config = dict(
    head_dim=32,
    d_mlp=768,
    activation='squared_relu',
    norm='rmsnorm',
    norm_eps=1e-05,
    qk_norm=True,
    optimizer='muon_variant',
    lr_mult_down=2.0,
    decay_fraction=1.0,
    final_lr_fraction=0.0,
    batch_tokens=16384,
    seq_len=2048,
)
Each number is 128 + 24 x the weight over its row's rms, rounded and kept within 0 to 255. Layers, rows and columns count from 0. Numbers have three digits each. The size before them is the row's rms in percent of the matrix's.

# down: layer 6 MLP down (transposed), 768x192, rms 0.154, rows 328-427, columns 128-191
# up: layer 6 MLP up, 768x192, rms 0.152, rows 329-428, columns 128-191
down328 100:195131107145145120141142131092136116102107138108129104121174150135128149097133109142141148127156130133139106173101149176089103179122122136140108145136157100108091155072146159162122140134111119
up329 096:145137104124143140155116129166152126158158144160130128093106146135188091144092125185120107123141134155118107114103128120123150145111141126135131106142128122181142116156166128102105128149131144
down329 101:129122129140142135130152093150137133113137146116156170104185130110128126100136119118106100119112133108180135137136136106107091173124127103165118093154133145112104121134169156129110125144134154
up330 088:144087110141132119101114158090141152118081125099141123108123144124084138122081100131112113155101120122129130136104143158153113141143156162081148116143143113160176131085112135172140131134143136
down330 089:164162095118138116080200133114096133133114096105143156142198106137125163103175157158114156111137138124119107110117114129157117137136113139123115098141114112119121096148139141120187127126144152
up331 101:145090097100149138144196148108151125119100117142136142136166149128128147134118139162102113130109157109123102128123148147190135137100154131146116124116146107135122170112124089123122163096133145
down331 103:109106114149143112160155135116158137140134122122119155134119142167120128154088089141190161130119119104110129130129182145187124124154124159113088151157118123140106151130146139168119100140159133
up332 108:132138151100126111108129126134117096133136131120131136118198143123097092127151118153165124139110092105114105158114145126146104145137159154155156121114171112128104131115115109076141170134104148
down332 100:099154132161133130116135102170084159121150102108131142097079132115087119155136119120120146092090121137109091099150145141126122105157123113098116136134146153115182089148131120152113109142132126
up333 102:118119126111108148100132126100128128132077121124101144125142129134113162117081099136114133145116167134144147126160112146183165130127143124161179146140137096138132140137151156148107156157128106
down333 105:139092148157164134129112123105149135121086129130112112113105146124143152108132127138126152121161086099169125124111098147059126107129130115111136127138095140155154076151119132139099142168144158
up334 094:138137093090142133142125126155153118151129139082159144136113113135122138135161110100161083141117092134167148131121106102146134146119161133117128087139132082123161157136120105071126137120129130
down334 102:106131082134115147102076167103092136163169141107112143124134104164128116165085147096169082130112113160104111148120126121136184137112100127141107114146157139144127126139109115132124123146152135
up335 107:143111134126137146143135135124112124114116148151116124105163156111159142115161162137181045131106126162150095121090158142098118145123145165116097147150123118131098116121121109137132086119145173
down335 099:137093118141138119141119124163129141084105184155124144126105153125100131133171149127105112137108146110132159139096120106113147122095152130159124146172142094080106127087135120104146146124120158
up336 102:137138138100127149134112114147127129124162145128160131148145156094153142134115140133137154079117122108132124112146161133107133084147111103105152086160077121083117135125137085127174139138091148
down336 098:157144137110142162143161144132131140161123109133169108138118136146133113139139080137071118111120127155102097113150118087128152124152170165141163121128118124149161141109148158155164119142121069
up337 097:124140117133117147159150188120140157106145132161120151151095170126066098148128133085129100139152145126142108134111143113103104168146133095149164119120120141124142101116132156157140126150109139
down337 092:121109085130121142138127143121138117121156083124122133186149133092135135156110148193133152135184161166139087101112097100134149096185125135197106127160142139094112096164120131127136144126111133
up338 100:108175101107104120187126120146119154121113153119145054160132094155105118107145120117121115099110151144152113097125089123113139153088107141118119140110097135129161171098160118100150135116116127
down338 099:137136164079098136131130099136109159161130126128079127144146138107136159112150133083111116175109121152132161122107134136137127123111118120110097150103129148091127107149137090077117122171141137
up339 106:136138134124135105110094114161153105153111118133123101085136126136136098089086115105158130156126106137124145094130150098117151127104104197118129080113112121149107131174132135131153126127130132
down339 095:119132129090113141121117152124091157106126116150092137139124136133163075123131091148098128133114155137146111129100142134104158125128106152081160132169178131155122141142108109100136113146117142
up340 111:086131142149115129176140104127161111106130122156122100106134139146092110153126166169131142134156120161105082085129148071095169104131154158108112157173090137124105103116192083106094111125108109
down340 110:093133155143148163142084086113139099123136135136117157119123114134125120127124112112141137106167124143100114129149142113118102150148171169119123118118079120062139140146174130141132138110094112
up341 086:097127102087151101132166130113132102131122136159120139156161092152138172151114140150133126140081137102100133149145114124137164079140204130169124130127125132151141134127140173138129109104140136
down341 096:144134103132141084133105139117128094131101131138136115105163127149116130120106119180141123071152120124153105149107173134121148131157118136134102103167137097074137102138123142149154148148103113
up342 109:079102135118090099102131100138111135142110193120127098101107139083127089063136162111146170163134172074120117101116135104124134167122136141162127141124102162117098118136135127132142160116131114
down342 104:086151099094180162156152123124157155151108147112148130118156101121103141118140177138128120106092139097133120131129113156142152207116116178139138177123146129120141121135098107098130136113133135
up343 084:161142118138125159138104122115148156124156075089154119124105113102123095139143138130137114137129146099147111150147124151115090111193076141120122118128174150120108114139166119066109144102141128
down343 101:095099123106137107157125143113116129139128116137125102129156123146133171168126085125181106121124136109129110162094126147124188100120135157140113134131112124095106133145117128198157144155143158
up344 103:116122126107133120116125154152134089166156100123155141117142109145132121117137133164161125120123120110111116151146135088145139115143115124134152098168091140135114175143150133101119133116135094
down344 095:160129115154109136080099127111117161094140154118180173108090119146123153122118138132098152122152106169146101105095120120102122120131163159099117113097110112148134142074135094130111107123137117
up345 099:103102125172103100143072112137110135128146109151085142124084130128155142114134088157111094148142128098098117116109089114111147124125135161088080171125141179149160166123134117146108143150140152
down345 096:124162097171128127117123138115131147113153117162110174133140103148109118168116103134114120123161115121115101127140138084167145095117140097097099174115136100075108112084134141150148125169145129
up346 096:135125111118135168104132150133106133127142112092113101133111140098111138061093114088113141111114174146178142130102160074118124149132110132113116147127185142193140127124097108114069140152098093
down346 093:102181102113162127112164124108160088102128121100120117125097130128104105104137131135125116105143146131160142152117118068121121139129140138174174166143146152187117155128107081129118104120118129
up347 086:108181116170139102120107210095133106148141130129105147118162125145133182093170127158138152155086131151112135137159128099103108141106110174117135128120135083132151123169128139131108140125094111
down347 090:140117161169098166107136110088120112101166122130151092137143108146123154126127105104084098105110142116103119102112133128109135104083133136122123158127161135132133140130135126157134162141156106
up348 105:136114119119131130145063141118148117152138109102171112129133139160168117137135119160153147157134129144147144181138134161136102153117127116194107145095130113128121121107121101090136100112119110
down348 103:149147143124123141114139102090165114128106109128173141152139103139166110105089126061132106155104155178141159155174105138099126149132130128139124156099180107125125102119148142090146126145100141
up349 106:134137118125133104180080180145111137103189111157138099104150118116148122137134122159146137099095123114124112098133142075130134114150100106138126131101112134102171156102130119113141167127136103
down349 103:156116098153167090077101131108141159117094123144128133143141166153117110137152118142108117091168158145159089167102107142115154129170172107154157096096117116126162154104088151119121145121088125
up350 101:136151114155140124146123112087134108088140142145127104148107129095120124151106129106145122113120116149139110114104144168121163110095124133105101171141164107109153089097115113130116136136138144
down350 097:178146065129110142169076127121148101125128150146157089140115149112111147130131137076122131126125126085142105098103117144096119078112146149131138159123131154123130092181139157153150128154117116
up351 094:159136150136163157134140157161152177140112151148074112111107124128135179153161102114126158165098147129128129171147126131137131141058107098190115120135121099124151108125082155119164169140112123
down351 100:142154110130151112109130117113141146094134127197113134140112123114159126096131183101147148130102150087136116118089154119151174160175119144110102088126104112168092089143128170121135080152150161
up352 092:159139124109134137179150135131090096136112112154116110141066111103116182103127148121136130136107153099134182095135134080123158122132175117078095155099139131106142154151134124107162130126160136
down352 099:117064150101137174137121133129082092099133097172142152110132108119127147114130135121133122118110123147114127128128145122131130100124053138093106126151099139182145124130107100152115095098115123
up353 103:072089116144101146082122111137164118122116120145100149151119082148151109131105093138150144127179130098145163121146099139107123117177117107145168148138133096112140153101127122084154159104141122
down353 102:158138128079131136104107122128128113133169122142083101121185133156136140142127090111140111127130152159126117118163123106130100081155144157137139186156146068142106165151152084147113097116156106
up354 104:143067127103137106140115143105109137112118144142141142166121179142117105139145123159157132137119089125128104126166130095173164115126149148118144115082094117144092102103157138160107115128092153
down354 102:114139111109135126184181165095132149098133101158093119119094142117149125130153139094138114117095132130103158098084142104119100132112125144158105150104153165154119118123144093137124136147157096
up355 097:070123134125115139157132123140142138160115134126125186125098125130112131149156115104131112103107148134111126111145107105133133125084153115105149090129144102118122100127118107147126127129131112
down355 097:173137087127122073123166135090138121143114166142108081135159120171094151123161132151095153129110111167162129144132157118151124100136140138154121108101148136160187081129185111158131098105111114
up356 090:128095148114107123131135106169183174125134168138138131127145086121092150124148147124157090159097089097130137199162183132145121117129138117146141093154118092123089128161168133126132134134121125
down356 105:110148090134088125130083109118133119132145144158101104138150102108149129118145115167125110102127135131098131114177108138156145138111119097139142112160132113120122149122154144118161115133149147
up357 100:135116144133136078148110139136192093098096138127123110105082097078143164120137083116152099137136125143168142165132100085143146157120131122127120183120163119115091144120134149098149140149140123
down357 107:124113122136134117150092126125191078124142115106139074080146121122156124096149131176094173127127142170096140131156162112144130186106132111125127100146117129075153137115122135178135110149092120
up358 096:089137081120168138112096165158141109120115102125124130092083105141096126141123149118140099115100118132170111125161131140149156152109119164132153146111151116132129141105153155132116150110157104
down358 097:132127139120114155135123094123174100159127094157126134143147095142141135110136171161153186136133147111117095125117153098127086137121149128149065146124112106075149108141114155138172131156136164
up359 099:090127159154123155128162142093166129134133120169090119115132153156146151111145106114145158068090131093134141110155113143096112116135140123119126105133144168137137096083149121156151135140096123
down359 099:173098102170145096096139084111150129128141146119096179118122141155103130151141126129113101147096103136119128114123125140172109123176154154125132141166143090099133114117102152159172119138145161
up360 100:107135132156106105119136116136100165107118146134148155146106158171152159108117142108135165138134109123121162136129100167126171142149141122108144083155155157148087105103106125136135126123143115
down360 098:134135141154091099105112132136128119162105064115118147201167138167157094170098138088114099160124106119130091084112124138114141125083113084147130133112112088127125136110137120101164105130071100
up361 097:134153057110107127116141126148123141116142132117138097117128135123113133125107135131148113122156107122137172127120140111158180176125093131122130148139138157146145133140092179146166185102176079
down361 096:111128126149098092100134106141122110111130132138177122166185125110121123112130126172153118165099110118085085089142109103143128114127133120109118127130114089135167092119145177145141163085151120
up362 095:092122109130166137137147115085090124151163132129120159121111106154123119136162095117159108134107129152136098144137117134109096125101150150159115095141120145122114195123099129119109125093140175
down362 098:102126147119129109148156152132104122194101129096142152136127104184079125108130116135178158073098138163115105175128084183123133120136103103137131135140137144088134157119102129130113085133134109
up363 092:104163139172151129152093111134089113099114126139153085133147134136128174160145106128131164133138112154112106169171150061106111143084169090166125111122094120118133112118151126130123123160112089
down363 092:143109156090126138155100161117132150124143151124128159115134138114134143123163078115124139113160132128118161108107112147146140177088142194133110130109090110141170147121123116084104091119125141
up364 100:087182136149099156133147143115145148159124156132119131052135159110132145113156100151159167176124104115119125137173059102116166117127116117124116122120131131110128168098103128115148172185108113
down364 101:161107153140137115111132121127130110063098134120097136158149150153144093180132143149138157129133159112122144138120115150119087109074139133110184084181154111119122164165151143124128143145139157
up365 098:119133104161090139109103159124104140134122129125172099087111141101133134124117113189129139121126145161129130143096108149146145105136147098099173126138096102179099165140125158152108082111125098
down365 092:121117122157148120092108122171138150137167159135164138105105169126161108138138079141098177130119108132114127129128128154134113143104163117140130114116096161141135085134106151121095120162118103
up366 108:099125122151158153091104129127096064144116172139059099152105120103150158087133087155135143080117136148136134113134113131151118120118104162120100164115095129143165155142125104106144137110124122
down366 105:101136117124167126184123106158128084153099105149132143136143092193124167123128131146143159136150121104117165139164139104118145114149128155134074127163143147124127112135126109136112176111129113
up367 097:138143141154137121089126098140126132126132176126122093096122095109126123133163101119134124126127130079089109133141136145081144153141121062127151130129116120075104081116115116138165095129119167
down367 097:147116141119129102108115132131112116125114114101129125120115126101135156114126116136114143174103099108113110086156140135108080106152143111133109092104164144156170156174136119106084130120168180
up368 104:100097125163108168089152130150111156115137160206145118124134103116102131182096125123128152134129168134151130103144152151152140135115121097125101114147145122129132097069152152148152141127100133
down368 104:142116113127075115077130111162125094117127086126106172139144144147110146102102117161126121117120175128131129143155109102129163139120119112116105125136121110139142120133093142109107112160110127
up369 100:132154137103127128124121148163101085146128133202158126124133122133144119104089190106128093129143125133133096077110133120113107123091146151147160146101160125102167111124115136119144138125131158
down369 095:113143110161129133117108081123157112156101098156126120148150130118126102159119092154127119166132093121130128116080103091124132176108148132138097091143182125115138109154185128128116090108148136
up370 101:179102148154158090100141103096144156126114147145136149152120127139152129127131097146150158135145120126161133118157133138094124114128103122109156143115117147144111109101104122138096133137106130
down370 096:131156157127100136113048120130135144126097150128119190127151173141136170101177157139098126184061129084151102147141138147171130130145111126125130139123135139102122163126110137155114139110094132
up371 091:107138168135129174115107177138105139124139159162117143121086114135106178152111213146157134133119166157114134154161125142109141172146117132130133114160125139168116143115148102124144147137124133
down371 100:112135157095115096101113102123142134115104117158133098153137168148125120107100088152143103174113112149110093154111117155144155099118107127111162163100128149120165065143127110139150125118139137
up372 115:101140152122095137165107096158159123133109109156111113117146153100135110158133118073159132102112160108115139134146117151145120158066142139119097131143129128117143172135114124145111101136152091
down372 111:147160098138109190129109146137123146131116152155168096119149111139102122124075140137114123133145160127126109145093127115123124130123156144126099132164176133102119158104108148151132152136118124
up373 090:096120143126134173107141107138166126142139092127112139131131117121135176123143088112110123122101136152163090111086094148168167108129129123105163140090118106114143097133116151146149144138150115
down373 091:127127149103173092133137124113157147139118157112142150155145162115120103154159143169119132138151128156135094130091171142142132131064136127140142095106095128126111091138133139125136088121098154
up374 094:152121120100165165170127156103160145106133153142092141141172077156154124081151161112123135140125157133126120128131170114094081105084091129102119159117125124128141143105151174125162152131139104
down374 100:144129125122165174129117132096138117128076145095136152136125089095115143118152128134096136122124114131114111176081162084134173134128138141151101138165115141135114091127130116110128100138128123
up375 095:159119188097108118109123143138140124108141156144155113134069155168113089134155121166147104126168117134156127126095084079111126151129145120118131134113147162157109130140156117097138124135141164
down375 096:122088105170084142150115128135162136127118103155135096120146093123118119126121131151137187100090150135154083144106115137119113129140148137126117132150116097119121079176142154107164160131147144
up376 094:110144145154149092169111145172138147163149145137095087146150129101137139110162086158158100155146146148140147114125131115138104141137129095086144167158149149107147136122139151098125143086097156
down376 086:116152141106077136133141139122108147130130127151166157186124142112099143115095103106135093113115127126131098141111097178138097150142148132107127132134142121153131153098147168121133112099114152
up377 104:162124169113093169111127154127120153099128115135126148116117115172125164091152126159094123161133135102107142176093130178135091136119153171111146125085175117127117103094111154125120091128099110
down377 077:162138133160131172113110107128130147124152149083159136118116122135127088121133126152112152120157092137111116114125106110159109132081130105124147116153104127126096141093140149174114140144156103
up378 092:134145103113122097096106110153109113141139098135135105118157099119129152107158123166114129100068147124143114143138108120125148167165125115123139148144093122165140121096143086102108097106169131
down378 093:164156137120106106127108152121133125175169107141125087134122103127142105136128097118122085106148157147132136109125156163141132112114186154146140120152126094157114143096171131129121131153092156
up379 091:127120115135164121093104132130123125127139155096140150115128113052114145167120102151146142108127145125134160072178116121141105098091142095124113124127139145112130094149137158130109132144115108
down379 088:126160118085125096121164133138124154120135119138090139102144144110109142136094158155132101119132159132165118132150123147127121134113133159148094127156142129149132134164193156122114095077133099
up380 102:154130097127138141123118125145107165123106138152112142146194139154127145090150097109094111191076141116110130169168150117105147147097109147132118125095107140160147117123097102102125147130136167
down380 110:100156124120112115109144151063093146099140158099137114128141079120096116136112153119101164190143117128137160143110079123105131117187097110156129135105107083130159102122096104137153130124124150
up381 095:135098137114129128093158121113169113106112164159135141078087131140145127136108153085149108110159144107122170104137105141140125156092133159133122140121132123154139054143116131080116115140083097
down381 103:124104112126096146104101100116109175102157121135177130132166099143154129156115098132147121151118104148138104117129136174107143158160129172114087139137141130105157090094125142142109161134152123
up382 094:158151145110104167144109154120138140084131159158096147154111142132138164137121080111118098170131139137135149122142146166147107114105119161164116132100145111139111127079113156105100092169141121
down382 098:152077182153104124139133123127093124126135138106128104129149111099128124133130112138154134140136131112108158107125119100148107142138120153129121115111130117106112109126128106158116146157140117
up383 096:098129140111099146105097105127096116111173128197142107112135137119119098145128167129127147118162165135155138156128101120146157156114140142116115154065099094163088113106111076153117109139125123
down383 090:160162069134138086130180112157122178089156129134145106137205118147102112104139125139114161104131111101152121142127154155145130166133115115186096111113129145098113128141163143120144155135103141
up384 098:123096147141139101167153106157129163145078111140133127145121131145159103120113129134184099125116141108161148157134113125107146145095113128134116134174159152129099123107084121134107136126122127
down384 093:129102118130151125136113108155129079119114126132140133154100106135145085154111130142121119149134116119135101132188137127172107140164145108128089128146137093145121109140122141130111111124099166
up385 102:085132144154126108159155125107148099121126120071119129118119108177104125122154091134151117102115140124114146089149098100139100118128144113153093094120122129135119127132140161111126128121148141
down385 102:098179095103104077109136107137110092137128117088141135150143120105171133121141133087135163131117121125167113144104114098071089115124115150171132082094120109179103126192129162116104160163131135
up386 097:138138135126140135140146122127113145138145122106119156118133128103134106169166093147148128117121179147124137160106096143146118092138089056102107104173121142090107140148150102150107122120132089
down386 093:178121161134165145087142117081149091124165129131108121079125146156144134135098117161123162065138143097120139089105086097133122130118106150122144119147153160079128080165118111138121128174123089
up387 088:147148121132086120167129100125113145152137115099151101091132156130186157153125121124139111138139094107122133099145148105168155141144145126122119126149140141096145156143114156082142139112094122
down387 089:138162114144151104108051154117129125120084144136144156113150114190093081143103123110138101112177119155122170167081137118120146163129132085113080143147117131135194122141133106113160177116121132
up388 100:111075130163099149105121131090187125099088123082112112083119121156100152133140133134153093159097149150119151132098085095108118147134108149084130165136089181114097120143107151097123119100138134
down388 103:103136155158114106100148131141154107095158148147120115123168111155109086207125123172145098129107154174095143138152124123127099143133162154135124149118125131125141140124099123117154118150135159
up389 091:126176139113126116101111170139132133112134133128136116085135079133163114119175050108148079115124126156146143170106068188108098129149137100123118140130136128120163128127125103126129110118144098
down389 093:111148167141130095136118158104117080133113063129094143120104137113092112072176092119139107172174127131129134128139122091130119121132129181158137166129130087115077085160150154184117142128151109
up390 097:093150096102162120113171089123121134172135152135158132132124169105149125165092113137133149130092120115117104138115169161133144117131118111106137115129166162101155142146147141134174141134102110
down390 096:142157162124096135131149127155124108123092141120125111113175158150154134134121187135112111100144156100156156151111131131127163115165114156124063146137144131135141128137081131136131127078119147
up391 094:077113138141127126123109136125108115141157120106108113098139135133116114122138134131163118128101098119123117154148133079131146165124148087094133188131100139048141137097121137128125144124156136
down391 101:158102110147155115154109171099171099097153096149138154158192100106089120116100131148129113138130123124161164143104094088085075152161168151139150118153127114136134111093106131149144118159160174
up392 084:119120115089137106118136119123136163149113183125107185085105140138121115137115117176106102108111115133142149131101126134124175147173116088135168087142109074147126125153136135154106151139145134
down392 103:136112139119143129120106151129145051149158161135129120133114155152152170134090087077118178139162121131136113113147161171128104101114152151132130105131116105118109087133144103149162111125126125
up393 098:129105066123162119136110147121137120116129136133117147139120137150126140137137125110093128109133116095143137161152144163130113168155104125109109123089122167158157159146095063147083142159112132
down393 095:131194102138139137112093164121170114094148117085117125155124104177097142123130165097098102112137162138129169133128132105144162138102111133110102116086133109182144134124113129105107128127113092
up394 099:136117144108134131130117127127128109143150103106150084145103139133132161122113142090116125116119124127127151065115120107120139087097125116083121131108107100092105124150167127105148130174103144
down394 094:146126145138124113148114127180119140151091146150118163173125147122129122138138175117114082144145102134092162145157148110137140117188116116159123134145192139113121166075151092111136154082134150
up395 094:088136130099082110106108111159109147161164136148123134124128117095151140114170087131153098150139104132131192103127150145171097138132191124118155099134139101179130155140111130122129150121137133
down395 097:100143108096132174098100125155077115145126098151116099106104139124129163109143117121135104119103101155109114149099142167120131127109103086099123120109129094150105155090129092125120141117156165
up396 099:125167163151087149103096125141125104168059146131106114135121163115132098130161139131160132109076097108073121110154101137142141096126144124112091087100114149136141133100187127104142108130121157
down396 103:150100123156134122107151149131190168128123115127109127165147151139088100141149134146116114090110102125145112135101130147142140120089108160174111138139125136154135107085121153174118105136122183
up397 106:109104164099162130103112142130092157142097121127115122119167157093125091106124130132149077104128102160124091128166133125116161167132087104130122143137118121107141177175115109100097105148172131
down397 109:150094128093139091144140110069125096161164101141142122121116137123137120103118146141176104136151096148125137165130167125106133086153097145109080131126132138141159113143125144107144121122089146
up398 095:145125145145157098184117156091133109104157120142125114169100144118131149113132114119147145111118119123147149149145137115146119148111124136154089121059105129101106111150131133099075165109165134
down398 100:113144113163089109138130148155152124138114113134148115077158126140155119115135119139127123120122075133165117181135126082112169186151112108123138115113134141069111136151133115110116130121124079
up399 111:173118148144114158146153162119112121134109102161105109139156120098102081150128084117112145113126164151132170095120141137121178128100138127109114134107136175141091132087112124125115122123145126
down399 104:126155119118111158115141095148163110132117100084130165169146137097107088175096098109137122129128092107148141115098124136145126126139128170121138109103106065152125105124156122189129135120133136
up400 098:133132147170122171143116154166143174119128149141094161141115128109111118109142091096122151081153147106132100138151149152098107117117110097160085160100110130079117162148125104143184149149108106
down400 098:146168097154094134084138131150138121119114107128177135094124131133098173103120114167128123088136174136149132112124154138155130180132140092143126076174117115094112159134082125134136119134117130
up401 101:132074039129120139093147130100140152113165132131150136120119134126085121136109131111122146164118083105169123140122152135118135136122088133135141124141104133158150139107187111119105153127131114
down401 105:105151111114116165169147113097087148122138125134128156122117132133135145147122136151157091120123115136168092147163140153098142097168139185129144153116106111098094127122110149114176086127130131
up402 092:153122116104167114096119115136072157146149114140097129107090147106125129151142151097150151114139173144123134142099126125118134164095127124100078106107105153139112109115110102082102157114153087
down402 094:113105164117140118112152159139128121126131116127116121118138139190122136080123121099120148134120087110113172101114119147142121110135119121109143117160163142176117143129119095137124082130153132
up403 112:108145162124117123137125128157130129161130153140124120118103131080150128136121165098125092083156164123148119159121129127125142140098149085159125117146153112141183125116068116142149160129110134
down403 103:092165143104118131144125137158095113102119118096086176118142126133122108115123156104136107122168159110116149155108099116160198115137137100109135144094134127139130106133122099106136124126096125
up404 092:119127086147123136131143152123139171144107117138132149101077140102141142107132111151119138129144152201140147133099124139157130113141121145126155131141102174086127129082083111073165089120117128
down404 099:120127152137134089095112151173110098137080114123153129104135157139105134128117148161132128120149130112153158143106141139158119126156088164142157092166128127159125099112158140101164175145151135
up405 087:174128152173099118100111121150094138107085104140136096113144135118151152124146099103145105127093129145155120146113131131155113129187151118124137135144144124144124125125153113136121118117151139
down405 087:147096116124113093116137148146098109117146096126144151151123123102051105141102125108102137098156157163118102117085124108141124105149131122107160099139138152128174121136096126135128117124140158
up406 100:090137135126131148114097181108107118137121110162122119121069123164073118091149124097165133151131155131090145113134160062123163134139157156134138138127083128138078105122116104138126132183128128
down406 096:150183102108108137180141092119120097145133156120118125123116130188163130104141138137104131114139134116105115132135154140098122145092085081122142098169160137127129138140131097139121115077160117
up407 096:134127084152136128140138145088103141115121153156123135120119122113097138134115114126136109140124118164092146169152092087136111116100103109120161122126112145133098146131105130150129135120155110
down407 103:115124137087109121161158088080110145107131110167122121131087135153091097094153124160143162127089071187086104144142173133130105145085122154191110126110136195108129114165142122101117114162131170
up408 122:117151149106139117085131136141094106093110133146141116120121157110131152109129136103130137098128095097107177121118129094151129106142140136115082144155150111104135113119169141101143151114105145
down408 118:075125147136113164130096115106148090123109100125150080152119107151098116136155111128142135100100120074120123104125145132109110131139107097120143165158147157123148128133180091103095078159136124
up409 112:116122132092137160143135101106116141088115138151124115111169149105092141144153150104137138129155151176127153107111131137107137139116137085126145116093134148157140138120145096152135117080127165
down409 100:124168134076122125147118130137141125133128120159104162122149095128088104157156141072131107121139130126156110106124143181106105127108155111101087151115147160103138132106136144125137171131149145
up410 100:172122132108102139106135134081081113154156138104118100116085116096112125127114111106121167196117139127128111151141119137124124104114145106117192122154116134122107136076153120082129129118155126
down410 103:147161114100163119119183114106189108114115084108139088147122116080114095166135154146128125109149165090127122168134140143096128135120142138178145087118139110116106146167177158136100120117146146
up411 100:111137084114135090144168133115136143102163073102153099113142155104123187112150159106166089158123134143123102143142120136136076145146129116097137175163121135172148149097119130163125120120152107
down411 079:092148100135155118131146132097133140112119095094155133155148128097121176132116124153127138156097079118095104119152142093115129087122133158124111124138086072149107109104148135153186103154149116
up412 101:093122127098096116165151111099133127128168155108133139138080131161138174110169130167104091121137129151128140132099164117124185122171162133148149110083135122117164172152128160159122119091132113
down412 108:167128158109094117150151107123081101145092117137156137120100169125140112132143124143155116112108136102155163146172150080089134125139160172114149127137156136166134115094138104111141130157147115
up413 103:126135157123109127128135118163114155137102118102144137146084099137114078143095104150168091152159131137125181157129109101140140107140129170142109148148167140125110117185095108175117103151121082
down413 101:126092073127140128174148106128142152153130135112119138114151139149129165126143156103107141129115134159119153126112120090119157125137104142156117152164120158124119131107104116194109149113113098
up414 097:116096089134121101134118127083133141147137136126132167123106105137130161118165126139163154154158088122088106127150098107127124122138139116159138151141155198150148130137129100141097120156141099
down414 103:137181110094139139162166124106095103101129130162176113174123115140166093155149149120127121109118087131107144132081103106140191151136090149090095143201183086117133125158128142149190134130133139
up415 107:101126131171117154172114121102146140172157099166140117138144149099126081158148070119109140109117122134134132126145171141123139133112116128147095157094092137146161134088134111137128180154127127
down415 107:134135139136120081105151164144142121139168117156117168140119115082086119132122082113093122129096098153136101120155140143136150125108116097079124117094127137107180137091081135135090141122117169
up416 098:139203144144136133145121135139111129140124124141116158096096124153151089105162104102122091155134114113130124137113120132094125134125142139164103107096128101166150143180116148141157106147121200
down416 102:122114086133126071154143157121085127113153151124120124076120078145108160102122122133126183133116110129155093109144111124114173147117118125138122138086102171122098166085140131114085107114140125
up417 105:139119143153100196179081136139140135103141180134173144103103133105169120120129092142139159108124189116118130109095089104085140136127138083118142160150123135136116135142139123111118129153163136
down417 101:122120144122117117148095149067153126122152152148113087129113109129139133140114124146096182106134067177113127139135088155163133127095084101136100121109130103135137141116112090132133118125106138
up418 100:074143097166134081140139187075074131129142117126146136172118115122110145104120155112098122165106127102122092158131160144087127131103103206134123080134099133121118170112141107153115130128173096
down418 094:143201113134158147117137140139095134109102146129085156119113112136102084115160148066109136137123131139122101094140128129127109111148145064159063136102109102122143106137124128159151120173105115
up419 095:138103139166117116143138121133142104153091163142134117136165163111133134140119110172117131133158112133086131093157122138112118173127138094126142076162104157149131118170170186115134120086074148
down419 096:168137155125116137188141137138137141122097117107117094165122113149078140107102112139131157119121132112106100137114172126119141120135115145104163089105148093125130170122144126071131103138140133
up420 106:113122126156110144130097159184139115143145111122120107144146110124145141111151081098111165141144113157135132158123122129121135148139149122132135112110144117115129070110175145135088155164102137
down420 099:166106092170132113112165105145132091112166100162160125132138104123136085092137128087152128125147148115071098139136121110154142114111173122139130147134152139139126101157140160072123169107109119
up421 099:169139117180133110145130161144130162136094142128159122157116160157125128140118136095084130095114128082115120102096154131144106144158117170161114136127101137131164151138127074152084138093167117
down421 099:199145104158120100140102137119138102133104133107091129107095125150119121094140080118093153105162124122146075149158123065140131136136138167173160103100116149166124164146115120114118138174173113
up422 096:096113097156113140130113187094143120153139125117113126139093107150103108128113137142119120126125154190121134108071110161121117124111141161117134141131084141142126150141128133102143130142121123
down422 099:063109123105106146125097144166147117172107122097135152101116136100067126114124163142099122113122090162099155151120114113168148152119095098141158166134119122122150133110090119083148116154120123
up423 108:116121151084116111099089153143150119132124145131159124141123137140098154111131114077122146159118103129181111145106136138152100113123131141145089121101152111163109103147132122142086124084127158
down423 103:124143148067097154113102144105124114130120162080103089120124135135086112119137101108140115109133135112091101108116137147065136144109084130119171090093144142133124128082147098133113113157134142
up424 099:125082123150129107134121112111119144117156145134150116121151096143106104134156104113103135148158151125105186108082090079163122095122123116178125125133113093103130118124107142116146115112111138
down424 106:142135115180125144165152129133137130109121113105155140167166133128124110134107140120149079138111111163147142079121134159121148102187131128166166104127165111086128126162087159131213119067156131
up425 105:111116165123118157136143105131094157131099112165123135125099184118123161125130133101159164089088119121107132107128171112115129061104169121107115121164168153130104144131131081164163092113116091
down425 105:085158118142119121077143090114084160121121110127118162174068086099123127156165103141092103136110130123168145108137161093131092138139119122128130188097176106159170115126089130116124107093115147
up426 111:171131158152086138130157094139072158136172129130088086142122122122159080108132099125121117123115170134159160096121114163148092151138123129137139136133137172138147159122133074127167130139131100
down426 095:162105100109117108093114095153109118166144128142111119137108138157168100119126144128150164171071139130136186169135122091128098165124143114145121133122143184138120163113107070104103146114103165
up427 095:127113090139142169125107131143107092078105113126137122112096118130114142119132101174146104135127127159138125100119111121096091127097124116115092108114120123145143099133098106137071119164093085
down427 093:110110154125138117090114105118138114178092109149107166120135121171137131170118096128129163137125097119144159117124121141120149176104132086127108181138133123114124131144112142177097137143122132
up428 100:166132138122116113151158099177137156080148158172156169125098094140126148127144099122156177154084146185170114149106143096119125145092115132137139140116134107094124163193150102129112101109097123